config = dict(
    positions='rope',
    rope_fraction=1.0,
    qk_norm=False,
    attn_scale=0.125,
    parallel_block=False,
    init_std_qkv=0.0435,
    init_std_up=0.0435,
    learning_rate=0.0101,
    max_grad_norm=0.5,
    warmup_steps=200,
    batch_tokens=65536,
)
Each number is 128 + 32 x the weight over the matrix's rms, rounded and kept within 0 to 255. Layers, rows and columns count from 0. Numbers have three digits each.

# layer 3 MLP gate, 896x224, rms 0.0768, rows 0-243, columns 168-223
144137059115163109163122127174137145167077145074180152082107110087122181095131137103128127128168162168193106148139126153101098146148255133110125121159141135141134152129
108134130128162107153128080131063131166123133115144077147147114239142107146131100104139127140103083129158101076124208140147114149107122153131109108098106064079188125165
147104136112162139092153146098136121090152145141109175099138093114119151147132146191125116164113141112141117106157131125152145134143119113129133164052120122122112166069
111166169186173143123097134107125116104133071092117115149094170133105146142184169104191133092116102158099141123143129081126120148130147160063101103105130107124144053088
120139109173111136151092109102117082123183118088154158115120132156119201144098109167165082133114128126137077118132075134064089149127121138098101146143144110096149077111
145126089080110091139144134145151106139078145154145111058115124174122152130126157157088123170094128095073113163127152089192147119074135138099173155220154123099181089144
128133124138152139138156138129158116118177085157141130121162102109093157084120137126127160116139137153156133164149063146105090189137140125151160112121096133109159149145
165101101154111140138146142082167140142135126123128129164083133132055144138120086141111087119126027129094071120153105153071113081096139171121153165125187101112083126140
061114145142163124167106152128153071119120047098124097105164136094125102152129167144148152140101118173104120094086157114166139103120069064159150184141174156052091133123
115106158095139166135137117082090126080136143111118103173136147119138110111115118114098125144182157140141095087084107170145187130109009158106072121102109122131141082086
162093114135136137132155116167145163071131114086129130105082117098064124148130163108112125193112131058092180178116105105157108153060149108090120144193059110223128191174
165116117161115100218167155070141090181110145150102123132068096189070098072148139111129129148160161137064142079121130097143134144119086122146103154088100127132116150158
175136165156121164135155149108122087135110175138168075143148105108139146088100087155083079151161124103165159129148165167159104155172110163211144189200133178115121115166
114115161068051091073177086066157064139119144116115133089175132030134191104135158129111094108117171072141142145119141097118121112101077078079049159131116149107093194128
118158169140106169101139133186081138136122097135122112152079153121181122116153196148149131172155123119105139145128156148137134094111150128069103105122159131078134188149
114127124094170122131149145127195139117123165119147143177136143133109115120102166125161083079107140085115129128109086163155115107073157126123163159067101147148098113187
130089077144084139100111146118130154124163186156169147132077091152088129083072154102180086093121103094120114104176102138117081155165117144124109080086172071112158126114
105069099153099123157118098194116093087134112135099185138116150165095057152122093127153056121116122122173130045143165152181128117121156140167110174114142097154103181103
133097158144116170123072125150080126142148115136077096134128096122150105126114167153122158148168072069134079156087140140144121115189099157045131159102115191155132142109
139141119121181118152096126099112151122106122098105132070111100084181155192171215121091098091102111128140076156136140156151099210143133053133138195127154152121113092144
114156133137108102144144170115156223156168093172155139110158102116128094102083090146136133136085093120130188139096109148088125127159130179138110128099165135142122110133
151135132082105107167151141115211156110082128057114117137156119093148095114132170125166117134177148102162085124093121099098116159103167158230105136156142108137128172108
128158099080100160174090159105098157146142130120111085151141174115076097068120128078143107074149121046129204090084102071110085136088160092180079114143131175158112100096
099164116192151117088168133180094124149112147161121160129169110191200192166084087130140081170114124085064132149140182199096107133061147129112095163086141113097117166148
115169222113159078119135108182169101109114153137090129113150141133071120163182156160098166088139155109136142129138107143155080184192122083122111153115129159140136201126
138058111118132157114166207139118125108153153124125119138228139171156112071089193145125158126160126156113138163135212091159165115090108169111067171092121191119106117099
111128099111098146078178110180117131119123139153121189148163097173126129116215161135160100166212122116146128110153158143130137131104114143146116136083160172078097111111
143129135156085150111068106148101070109108122112073191108124110149071088141126109104197086154166097129186174125081165100129177067097166145162140141088103114084159158109
148106133131098117102134127100119131149127106130100111171198098124086164143107180149066109143150119110146144107141177123202127098113116119117163131146107138170105136115
145132076182137096119110110135142090134115123156123126157125063131172121134181061140130148082119095113133136117098118187122132099206107241137076147125088140129126150213
092180128114136169155109128089170095102166125115092129090067132106101116173121157110096152071131132093124127142122081160121127176110147158082141077069103146141134110135
138091161079127191143099163135151162172130148148145151178134172139155104086158147137090097152041075189124102140135070113108139151065183166130111084129080164187159174151
143090116080057163113147136096086076067137152139164124184118099166147096103158158175149075093116142120128076116139048125162118114146106147113165209155066103098135110120
144162110141135156144144142131169171097117143131167128142060066143115179177122196097143138062069114117086124112074140167158074084172167103126129134097152116117138129081
118129112104112137115156046113119174194144098095114087134107109146106210179197172134169137102116137093147123137150124143118072114169115168131141094148118149076195135157
083120120188113119057141091192094084102163162135184127106107155095076077099165132181132155131099158090112123119116107139175136139179108041113128117171135133126202136133
114165107046158178088073152155155048113122148167091108106109101102174123111199119126153071054139170185108050146124121121125160099131121141095163068126183130156074166101
141183137099068149171170145136147148111129092163121140129138119096173177184115120144087124124103103165029144134161154159107176140114122069142143093092133156080177085133
177085095081086123112145163155110132109146098099145072146158101113155167148109134108166148094113160130128169153148102133165122111174077061150134145102146144160137114128
093163123088153140145136097106153132110124190143151083161126105114154058100165164109158128114135140146139132125072117085173126143102142161096148135110083140091149164136
090148063103070076148131119125130137120093097147072155111064156118098101120170165161163133163112149163150095107128159103144154149124126180098141091190128150083083079164
140137114089110125161085112071092125153091057142127087080116138110153087124115121138113137131124136104182160148112180148153138116100162109146136119150108108139173134082
141156117066151132125170103087134057145145160078117099105155105147150158147099114116138137062096121201159118065084172181116169098108092141147089114127108146129150145156
145160168167156157100147155120093134093114122131113132182179123133118116134164102139121167128135132120164117044132126160147099115133139104116137126121124162112126124171
112175205197131193089095160121144137152141124143142087075093170151123165139079149082139090149117128176124110154103104145091159086107124172083118162075115084131156134117
181165157126104116119104102147115126066186075156116095180116191074135115130121164137048085092144121185109083120125103103085173165124102158097188150135138121159107127134
138129136125123121131114079131165172127104102113167189168162145082150132154079132102111151133105141168201073158110133098085106135143135190077100121106085097108135087135
102055158103121125157085134132157121111105130039153075110149143156145153133144145076153168079158160072081143173098150136110106139081132118111107126064023116122102130162
053116073135127096181143118103119179087128077123168102124134111142149124105095178137163150119139112142113160127135085154167136107094180153130122143112112075108103181104
107090129185089137129056125072167130130140226115139104138125069087137141093116167098150117114128140111099155129149128083132170116127110140170110076100114136128098109124
108184144143140166154089170140102112135187110151145135134203117142111113111149153122186103054159131155169140106132171163096071149110186150095124084099161109145122179046
133096157141087111069148125103152147125074160084142066144147138125158150159133101142113139098148075095159163113146091110146101080108131134086136159135056159141138130104
084135120204110185174133145084053093138120161090134142162132148136127181154193152131155117163120188090176116111171075170134117132156128173123091158126126077099125167143
131115124241157124145131132174140078099113118136116088177157158175098150166088087110174163122194157111164141054186118087166120116116179167135134066125128143111090144122
129112089111161173119168160102098172136157131093054101128202147155146103162206116131172187140162173170143134153083126189087164140092134154120134082096151114094112144134
150145149141137123051122187196103091093150206177162088160106116149137132132101101129046100131099127156081098095173149098077150179095151106136156101133142152198115100093
126137103111130132144120123143144088135148127057118055100151115169092126080127128139135149137182163123160057052090165180108137184175120128152136105097106125151123109097
102110113113071123167157102109154151120117095074175080167135084140139152133162205135059140154108115119189132102135156116119150135074080150171177165154106133120099071126
115134164108114122156085125070129109127127134143130138156106101136122186171141112104140118156148137184095182164087124141082164202124185169139097108115126153121142141108
135121108135082097172149123075116077117170120119129185115111104144167159154131185145136144122182152169132062106178101083083067155092163149101123171157150128068098110090
126062176114106140115148099134154165104092105144119110095069110142087127101168101075170116163098111149132055109144106186159166081090104111118095092154161116146137125108
139152125142106136107157101157138060166169130144147130185130125112138176120149147090109146175161161103126119083092142098166080131156136122041093071143162082134177126143
145170114100181106117094141123118169126127098111107118091135127144062156056081159146133157127111163147113119108125130134158128124149109114114113100182153081097157164126
090143108154145128126109151078115120164134074155147106152149081163065143132126122109097068114113174158111113121121098138167124167147135159150218139120094150130111154073
144099169124122090127144101146142144112152154137132132153100091132123155196062066099069142122141095117152156109086149127160069172138123144103148164158161075099137087174
154133196155157166074096140124128063159153151129111154107188106119120098131156172191165086147161081096103107199119144106143126146107155128132108143100152071153117161169
174126062129088144101090115162151093129143109104116106165151163123125123122114118113098104168145160150108154135129110160162150107111086100128130131198190101143159165143
156077160135097159066188130119143095116121110119116113122122123151119110183105150103098174176170143155093107117132125167150133203165125120110083116168164135140118116155
123125055172093117139122145042147088142144135171101134142098152130109163125113100120147141121154150114163182096154171091114153075097118133112096155163116154133139123146
118187108141148112109168181155168085115111189130141172124136086130135100128066115113182094127071125115084153136088081142181075078177067134127123092127103124126112129146
171095128141149142130126153182071016131148125128139109145098101163109113138187125114120107145091095158104113163077083125132148112155121166135109090077144187159105101101
162141170083092150080125156121123125112136123166148195101118146099228126193139119158118140158127115163111162118118092172136177149123090129138123081111137139106105102140
144121122110126152160127123161179142133058135125095113140130127096111104185180069126089102145067127173163145124134105092175119113104189176150164152148125145131094121140
102182169135116135106080093121113130102135132154114147133147124129128131095147185066173117102131166140123140145130154079151103138134129163104189135177143073061179186094
096116069108075159143170144136168181118131111130123069111098145098185129149087140169147088096101193150181116096176156146125107122095081082146112103145148199154084153185
116134123159117125106167122118139127138117157110138187114120155124109109076104128097152136153129192127126130110157106154175088110160150125131074099130047100126141154132
106112113167115195079125100123125131070174076085142165108164182178132097121082125068128072083096122085208133134110068089106127114135123146106140177171106065167129104154
125131116143143048157151120083136152136065126154200133090138129134103143138092131075099147186100122138138146068144172171098159129108142114117158145128136149167144118149
161137150176150162154140129137147126115098103150173156130116140171106130151085177107047124119122101142121089123104067097139117187133159152150115135130181162127081122167
110182130112135083130144081106102130096112101137148170134131109099112188113116110176087124126113118143138160119098149122141176132093111162151163153151098154159197103121
181120088112111146118150124156166150130080165083158137154160054140148142105147040137147165158187090124124110096140100111126152156130107175185149118110184129128103149102
074175205133093188122127071126089061179097190121194190137112119164161204121090095122087089159135124136085085096133136042080165135162166114093129119127140119121130071138
111167148126181130131143170099253126116147127101089145143142090092122098094084081190081062129102103138109129168068060147149142079090128017120127167149179170163155104108
086035164115126120115116067127137132158184143079130164101120081147056111090104147139127150158187099125164178132145117090098098111177124176125176099083135123096089099139
140121125199167148156117134142095125074135136151131146100148170087151117106115095107123085105076111127190119083118050170129135194146100142175077090114078097139115125105
093124089088077153111125140180150080081122049131160112149079090112157097094103194119091097059128139153203103130100133117179145105092102173067049132082206146085141115146
156158114153120163093142109052137122156150151130133095150160143121038109121172088076134131125083126106097118163160099131137099141196074101083156126117140103110123178031
076183095098153139123152127132134135163123152140108117169119158074083117146137162180071086067131107181124166110124081125147144095119179111143155102125145152143122184094
156123155131135153093122085121095113088183132090160114140135120116137163116128112186128104126072121120159151129121169175149110182102091107139135160172129119175126156126
156107093133138079120122116060091128167123136092192065105129160092134138162101153117156124184100164144136102145105137097128104148141127109104111057101102209128117129114
167070121129146096127200102127096095124148149096130191138159120189139098182107087127122092148133128170169093143146106146119103158191173113071117143166138110067169121130
122138146106118096156141128129099172161148172126123089189138107113168105172111186226116126112163157074125144103135133163157084154149092113171120132119132091119106102213
115099097170170139105133150088143141110098125130113097159150104115095108137128127100102162135107114091124145178092094123115170132149118128119123063177093122106124126142
109122128129136163089135158095150085123224119190122112132134151098127040179143194125127070106136100144130128135103161091126185176086148104152186122094122172135174130141
056108169102111183167135128131173160195138151060099186110062199117130182164132106087142108110132125115122117140122129129151156159117101167125194134145144105120154122116
172169159098140120105075184086136138093147111121140158131127153209134122132060123086108108154128104111183029160136119081117153121128098131175157124136109129149154136133
114068095126169133133081171103120146054102092153211186136155096125092181126101141118127119119120071113096164137150149135102120093130128158113127099112165129161088165142
173154208157149050137095144227136095160106141109092215106105096136128151167138113160110108136202110147144147137069104100082142184140023186196193173161159129130125128113
121162100077143096164160146085103104091113131130038161092199093165119112149075152148134196140134191181109124142179143097111223141137166135144181121149089117122085112123
119087145111093112144186119158186109096146126182151066091169086184072199135142136138135134146116106134125089057128159138088142216173073093140133073142088124195132095182
144128120126177096125187104144123097161151142148158091119201120115136149143104147168165146088153085104126115159113126129114051141092154134131137163123192214137094120136
186097121120157029126137115120162063095171147177143104164157109131136107122143148084116165144113140137172158096140109115087090054162164165136083147092167094107162160156
142108155109110120118112129113040154208168203114101133118093130128134102092141130138083093172121120104155201153150161150123069108191135093086140124040122162150169158070
127167144186164150168051167100076117157156167084102123183117133080128106142146106078110178134104117155143169067180184117133222112129126137126118142086119079089120113082
154152162165151123100097141145172173102139135141132194132161100091072112127040171144138150160175136073105087150082115114059106098077176057147167128106182116142194098148
156223148088125129111132144146131123165143137127128157139133133102071133089133120137110067089132176162114102118157125142179115112100089111128130125138085152126171169115
139097143099128131171170066114144141132148130128191103111088139123115154165144072116131152106119117102092123106137107116101095144157181119147138145143133103149167117120
119158150080153090071197112105132098092128125138126146135090160114060113127100083166147128126051157132141163181122078185138124155154170095148136161099103066124200120086
095077078140087169070127117109173153203140126068113143100146117136139122147125190106137143104101155213184098172117084124171148094096187126122126180130107084124160072154
096076122147095061177147101119165166104082148136115142127198074145140175182120132113166115112143152071082092130126123110105138158161102136151176139112100118108126095079
095053110144100150109110089124139116153111113083069107133125115115143152142118096208120061188097098125149096103193152147108100166190119108099130120096123176128134148043
103147189098092136167104133118149094147144120121126079162123127096138179087147117145102109080098179121127142136065165107165154119078112160131144081137139103110130139141
095049141049142133148111132113140152119116099072126131160096138093091107082109095113116119111146134109141122042119148136175104186169179127154129129072155146094111126116
128106158145113152127089167140080104151114090067110098103113151070132065128117187102132199127174134166142129070149140099161104125187089144109143151138065141161123137177
204156145106108153129117054157166113136146104135119080198154124165177140166178162141107122112099158092167102108161172134119100134142152130098164090094153120179141150132
069155103085158132173122103103119172166144122089084170076100164147093132143099165165109108112125143146094090100072115125132125174142164054152136164150145113122121114143
135081043176117171093156135127101115111137121132115071088085133115159081178179183158152129050135080103105142077131134145141116122112110113084083087107114094124123098063
128110124142103154172146144136110122139102119127121059109107119116058174107153101149085128106133134163125122089163148112121100144185144102177133107053092126065115117107
112159210148199156111206138140205117092159114155106105144176092162093138097092122096175096100078126131132189136159164154087102127138112114083116183150157157128135150115
139163117124174146161138111100097127157118113132124103145141174170108138109168155189158124125138129115092114147129088133136126156113162078100090184078199082141112153066
135126198132142110113082164115123051143104121059089157099127141162133152194179116086136111090178123174091106093137147135127095081125126148148102133158119119175110108135
215116158109131135091110126150135137134157107134104097127140130086131132107176131092132148091124198094171132163106108136091060108059188159179124086120115182155093133108
169142121117071122175115124125172148160117128133063121077117147138103128140175014095110123174165145136153070173115116099094100143117142089144168227118120156168092190156
082112157105135156168166136128133132108114109147110175088117124187110088165131153178129111110128122113129088125142128118189148173109100174120134136138101166080105155148
096102161091132151127068132176098101155151152089129168114059137130075083079154092146090095088133133097136136110058128084135134126164143109129111146101117080129125130146
150184150132170156162122111132124120129188077156107144113123104150118163079093169153085114121139163143167143115145147179110119162095114078175124107092143103186121093092
102117139139093126178104067119137127138091130173191106132143112179126152152153096147100143138196111098128150163172111071115106144180104128110131130127160147135144099093
122125095160149111118090089097188124159162145155118116163094151147118102174116155078136120095128126141125101096114156116125163077140138167126041172159121129094142153179
140110122167150121105122174096154184087114138134113112099085109169171100093100135112127138146112128125140143089147126131134112122141117091168101081191112131167154112148
070118181157147168094133074161083119128110133146138126054107190154150077169083115168086059100147162122091118101123128184171149157145155055156166149137111120178151130093
103146083077075093160129174129142084155110158090069073180096162128112155072130097072155135099093212120107150102101155175155160070125130118137114083109103099115139144131
146161110111185184150156113128127145113125160079142165125109120084144138127160161125089067138152128117101107144128146112118073122153125102130180154124088200102139134124
072096101071138104157066128137138134078054118135130161127102147160120132133085081125133105093065153113075111166153138094166120134110099163168141086159154166078119085151
171123148100153080124160109116173092102176129131042092104140192048133129079116119181161059189108143093135114128164154069098177126172121113126111086171144122131100175099
165135113181083104137173186145097121130094127107134081156065181088165066119154103158099118137109183112180135122108090144110157178120155144112152124109053153112166083159
164097144103102125151143135107106142112074108107111143139186110066077091175128148100114164105127120130118088136184151068076095130130153145126073123152143120156088144109
144167173135112142141175135079126110168083125111126073088150131128123156070162105127159083152123145150153127132115142154194155196146175151119135179158080138145149181108
151128155141138123128116159115165178122069132104122144146133095122149110115168101152083100146088132085118135090144152219133096128051123139171121129100105140137094179197
102104106107085113168120118131110143147140129118130084138157147110215075106131103169178079129103102114107122144133141094142096159131107129066121132099105137054158145135
092102150134073125093113138124139146139110162105092117065150102076159128147146129137139115140149184162132123112132114094125143103140108097103155105109156139129061074102
095075167138106109080164132117205118134113159172131147087068129118101151062098117127110109132102144107089135090066136146125169111141073077103094153117107154161087225144
153149139109170100134133043139096123196141140178153099110164185136104084093111174122172108144170188130136125170129142092135133123070141138106159090120127048173141181131
173081143147152059116163128131138123168132190056121108121096141102153048181075153166122119124086196204109061119157125108061127105099130123139126121118089131118096105111
153162079069133152128131152099082058145119195159115138148106144143133180156167112059136111141134094167122147126100121085057144117145125088088036090150148128101186074122
136165060133114137171113136088175053060149170127122098111112125143116140123089168104182124132168135119117162183119078109124111120106150036066096132144122125127133146109
204152165109167161146079155112099075157178125104137148135169130164112177115184120127175046114141099141092107157134120132145134134098118176108193126093082144167149067160
126101141086142103130127121128089132147105184140131144165080097087109114146204128086095156127139103119103103120126082068093231144170098111126098130119140148098126119146
103166140084168153100133067093123137108166139128100182128150087183178139132222111077115188125163166144130160125117082137163120175082087136127116172135120111131125107112
135154170046112103127130089161123148098180186123111177102147127103159096134151141143133117105121152159150102149074174132137122150107153101120150144100083138171186129078
150142094073089152133118120150161110078131092099115186124119153087185153176134120131136133149144113116096160167113148150058102170103130150073087108209114107142139118131
110134136095147108104086116145126148146093103131060064103045129179100169117132080139147071162128172095129131154116113170159093216116157165092138146119138156168137104084
130199113150127111101106113129134138121094187162065169174152156145082173105117052141196134140140161108189068117216149115176143147086109081124153169106130150136118175105
105179096136101105147109138093096136099109157176129146113114087206060129169092142101103131148158066148127163103103131173168105150183128103137115131090147161135168134085
126122121098130095119172131187129079188101168145048109118118112186147155122129122122136148135142127135164119157128157120114088115160148157188134191192117122146188111078
137120168078138142105122125136117068137126125143078152186169131159134148106134109084072169110122125104155165166098125089094131172113127115092139151164103087125177169113
136128150137156156063073092102164143104137146117148088077093110151030134090126132120177158141132164095105076173097102112099106135177126123124136061137085161119106112099
096165120174137068103182133132124105100128146069123201164099109212114113130065132135168106113120111124125104152148113127100097142150123146119097153166112165199163130141
168126112063169164113125105133125116142129131097137145125183145118144160116160135121062125158160130159065147140155107118094132108153152180085128137128138133144189131113
133148109144164153128169099158114194079136150108064112179116125157136132135146165137090172104096100102148147054189147112165104181090171087130079139141147126075131128127
144092140102162160123136158128115220157122134048140112167127114113088127133138123150184119090118132086150057129117155185161069161186096108092123073108069181186108109169
146140132107148144061119132135167160113132173147124078116112092151195135038103142067094114186196125128134155140091129161132099136163187126146149160116122136113131107103
139094127125136133115098078101141136173108158107122149121133176119120122135100120167140128124159196159162117179134170154118115143137125092117127042099169117162097119094
128095149121126142080203117161096098106194116120130143131143093145115123148095075148059122147159116118137106116220122111073147156124146186065129084162126198118156118092
156201119155181099075172164084130094098124139088129166102103130182121156129124050179102052119162126097142130150100128189134157139162108126160138142125124041118107123108
120128152121156096159152090087182084164105162093156180203161123178098118097128149142148129122104133167118120119161101093120124126108127125109186142150110106140142169060
137180102099055116113192146130073100127129169156141142122171170154114112122146131115149106141020114129147080065120134097056084128115133103129118125193099116176157220111
126226120106151098199128149120133136122150111075104118161144130091078095159155160048167110118114153143250125163125186145106104108108068045169090126093085088158094104152
155125126079165141102078172144107115185120120095146157096175157125122112103123131128113170148171156135134084119118113141194134091154113145135122095074097113151124127125
105158105049147118146133152200176189075114150122099068159087115133140090160177146159083106181101139144084113156078161145166142173107134131117141090087124079117128099185
179186115151132111203115161138066144126142119086134165154127094176117195103103129083117138097098142184133087088129038087148113107153156145056139126095076156185110072068
200133084142143075093109112147119088125162102136107187141139130161140120155117094188124111165145161110115127121081157163137065145150127089168107170149065145109117136191
061211095107128144138081140161130216141094085175121089131146136124103144122150171082136135079067133138106089138106126134153102145197075168115099112032111160100159115134
137072101116133113203111121133144224132075154152129052133144123136129132131124183121085147125114156101165160138128129147134170036132103143125117149178186128178152101137
148153198142133110139145160125145156130051146185118133124117086162083159114186097131108099089101205148128138155053098157134147089118151168123106144102116175230179129144
143132118179126116082088144089100163057105088124138106080132107151060107065110084080111121123112131138152147066104163158164097120067103131166123084096105156146104112083
117127144125163141147110113092157108124127128141065135117142106171155158170106110099182152150132147153184138152150143154087137121165168095146132181131112146080145092113
097187126145149115131152134151126142097098118180119121152156125114162181069094182143111117145106143111089113137140131145103109109100129144141151190147128139079167117119
105107074109116068178117097089115183106124088112131086130129108149088145174160195129103061170178096070110163091144111160129125101085141080138148132127098144158120132094
077181153110112160169078193128150119132158151104153093122153154151108131103136131086120166104099093152189077123109070122125097146064138135123094099110071125116097130138
126117128130131122174183156084149080108165162143117062164138145131096180144116134055091152090166164161151169166169140117069149109080094081150170166101148187100184148130
135141131179108199171110142098123128056142100114126115141142159123104124129159133132162145111112146130119169087111060131108099118071146122123135047103178054113174118102
163076059147144147121147112122163160080099061210119119127181161193135099122056064127129104118159143133129130077135086101076099182095134112086159089148195120153110136086
198113087124170119139159177151143144108076152117152154156122136155174136133079096152144103118148133059194086209175145163131106173147091143155100094163157090116150075116
098139167139144164207120133110080132123124130131067164146128122177177103137134153158133123127139124163150149088106155142162179133104071129094117142071134103133160146128
140094051103116148109064109096115119142134119133114119112107126123084152048123118138164159084134167111098141150164132141113129140151077096169125146090118134127144116100
090106186126127107153161230112120177162150159120159120120113054120134137153084120146166121135112092152149168110075130090148154127157055138068074183100125124112184093107
120107108181080130090190088115145129089078139086163185142105105118151138134135113154149139123096171117072122157154116133075098162139081154143133146160136160146095098135
137104111108172141175146160182108106121155089157219159103146135136099146098158145171151132120112094143191103109121134130148118108136122159091149124141107135099161135170
100142167116108203095086177163160116134134120121105109125096133173099118085089136126126065158113085159091121154159107124125130120105093086063123154136173142132104067166
152101138158178117147142197132120107120167157091134156111108161124123083145149110075099131182149103090170183115144145168168125155124140128121170193120100092126109114121
160139102127155119122077088106130064123149164098144099146089142144157139212113067166109154074097136139109154147183140158156114140072182096130149154128191133139121124088
126149130152092109129049152105127138158123100097092154112209135112150117149090121103133103127121194163103151117095148124121106127148122126132166198171177116150135105045
106088162091119128140155062153107166115093131083113157121116127120122108172126125125142122177084119124089133124151124115135190103133109101106102197179084081144164160139
102123150089153105140105122069130098136173135121135147136119125147127132086122134150127094080106097129107151178151146094082089099090095116065092108074142123149197153148
155051132147129089148108114101164149173123178091082116121143115092138127120114134095131117117082110143135141119163115151119157158073098117109195135089129092161115103070
152106166188099134100065075171111109106196088118152159126070084126116124108092147126093107146134129129122115062107153094114171094151133165135146062124139113146114184080
118112087154068151115147098135169172137136101043147110124142143166134137247116161117154150133183163145128148081140104173136152171115122092135147182133103129149147118117
112117113195172115122179160158155139165141136165138135097130177106127117113110120179105085133118179149061124104112092156082131154203094101156112131111088201100162128109
157067119111120194091135097068101089148100199194116147175133165141159143155147118122121142152206118080140059080104102139232119129140098130090141127122175166127153108085
165115161086160095066086189153131132120126111052145115117114158119187121198081103099156065190153169080175101125072100159114129113137089106078147099157035134099139085061
152123136151177103118095154133104126111092156140121123144168091075089110063121157044126144096141135125117079063081129153125141149149108173065059127143103124116115168125
128164147114120150148091153099153155047152212196110149063118159151076134097103087132065121165089123131106124108101176105069111153206097081148103101124149136105078184123
141130155085079162100071150154072136124120057155125144117114151185116060149123115196074143157162133057151155131188110133162114077082126162187113110155185088149110103063
116161148142200127169090140133123141114105156070095172121108164097147104184108099144093150156132125199134144067061104112112075121109123162157078178216158103221122097077
184110135103156148099123078098136087111084106128132085148131122097102134138108181119085124078124102128141132155189110129126133105127084111120164093107097165120144173111
150091076108222088140106171117151152089143119138114121129115168092091149084109163124065140082098092119107090157093133139076162168164146141079136129134113126116151142094
130097107129154121116109195115138109148115142132188152131194119098150112082153218130144096141135122138156069134145169129124139094122166072138136121128129113113121132133
163111171170159229149188152138131110061159116128092128150126132174137144166073158130103091164077103179128112099128138114151184130143157132130151061144133139120076083117
106129126075128119130142147077118128107171096113037140138135122162122109100108134126124098118118106162106106091139071075181126090035090119158130120159067093134145123152
126122185089123165128087126130106086096161095165119200136128104162186096099147150132111167119082082066127102036148128103108173098104160088163114129143168144113116145148
155118124120146098076129139142148121113124120085136144108149121149122145129157047123132164187169107106118183155131074108084162137130145128068157106175124144093111106128
153111062152127159118155090044113116116129122101070104141179142141144098095173155080168148152128144088128141148089112110133097114111104082165170131172080165133187089142
100127109143121119167134147122141146138109116065100101107188143116030121090100158155107091087134142110137205218156135167052139050091124211141163144136161118095124098113
129152126210110162104118142110099175171093122152078085125104108142128115148126127154100075077110177144096095128092095153169120125103124091108081080114162099182117110138
144129075100129177105102119100140132134120077095108114161154118128176166127136160071189116077109191140088127092124132123075162111108146128126163062111118121116131149123
119102107135120131091146134130175184092130101076111123096083123161104129121131134120130121159209115106175080098136130165102185180154136098048129154097112103086094136141
092124127075157136135184110175164117124175156094145088099119120074118154115146154122125134141104099133106124127146118126110147132144101149098190100102106184126168094096
162106158088117084138152109139155147154156116191107122194149138094195119157089105122161108135129156117094102127090180152169173130146144135117149114162131172151161118071
151161177115115128170117191172120178088107133107097096101088060099098131118075177205135123099123177180163159150175051099155087109222178148103163108124187118127178125113
141124140103096086123093136142111155104116136156131113096118117183176141166128134117150110119109142165125084155144121094132128187118184095144102136177151136070147110103
151178090108150137131162139078078153154167130138081139155088099103129162122089136140138138159070125156077124081132111128135082129150084187164118122124176131130143121132
104139118151124114128157163121118096147110130116122151092105085092148182134143128141120045102154185154169147186140163065150134119145167129080081174157155099114147094153
156123152112143079108109116141158191148117216135096126088152071155114123107124086136138110115153067069156088163103128182032118144097127117180146075049103149106123162114
168127125129111102117094169140186081134097129162114192100138139109103189119129110156099167110133151123145142157098146142119136115147113149158160149159114140116133079116
110086143093097088098144079124131113145045159147138130109168143143150133097114156177122131128093154136052124179124137062135194123114173076144163082211110155067137171153
179141111117087116146097103133167145084131063085058175121087159073131131107137106135119113126109080172170160149184123100119148137177141116077083150105104134142129074165
094092070113131120108163163144098138153141141165128127137139113219102105093153147179160118131080160162150129086137091079112082165070111095149103169110134149094174161122
189118133208061112112096119139084091089132146096117117103123172140135184143120134055096135171161175099106131135113167113149156122097139107118113114129151145169166087141
101137071122118138169035139141149062098169114073111082118104133100124133164143116091114137144168169097122123141057124077154144146150130113188139105066127141165131167167
114171159150154164169101101110161140158176144136071157091127124149114130077122108131159058115129176126100166091104137191113109102139139061198118148075132188125128031129
143168103207109164145169126124143194081138117068154150145166114176153114169115128120088160090077159105081101172192074098087105113114100133109138163210103169125119129144
093135133148148088158220106150173142119135111134112139134158134139109139145107103162088115068119137116113170137105087137145109150106116190163146101135115170081095074079
140131091135126084158118132130151161114092155171153107152152098160185156140165103155145167134170225158088111165096119166115127070109105206115163155113154124096154142132
145104116075140143065138093121103100156193094139121142172129075145118132063167113114159138102114075079109093179190130192151136160134102070081140104089092116149112117110
118044045151139137121037094080121096105156147194146108117152132142120070156186179180136083069167137208126179128138158149147106120151125094129168091081103134116100124082
204129097071154097140109085127111090101095111147138112086165102108186173148130111125091136131167078132141079127114116164062131115128088147141137093131149118198115134163
169161148070125132038157108086127171090133103087112128137172101165116178100110111137096112136135120169110120156087118145109148164116129096189137123109104169090129069131
076103121110129139121114088172097121111163098166127157132120125119098136078093171140131080111195127144124178145105074119170111155174188091113188129132189139083099096183
116105169142107140176089127127043144154126136110170109090125126188149080137100142048100101100124105158129114074102177125040134129129166125149136161118120155139083140143
138106197162155128166162121117184152157119061124100153121111128166186095111116145092092118127116065094093177071121135119145122134133136175087064118098064099091220131120
127092139106124163109117140169149096093115092109147122179109110131094094173139144187062104126132069113142169140151087155125255204121127130085091118095081071129170123130
120106151060155083170145088148108069119137108099059136108109083109129129126109126140111117121105108123150124114096113171158101092068185067126131136122115120132111172151
129105078152168118118109176091177143113066118115189136142177117140109099127077090152152089184186146126170107092111106168115172110188086132167133152170112080165152114109
105126080126137108151129074158167107159160150177112163183119139142129120116121063111092132139115100121128117148138083104096113120146075149061111135156127167117149116143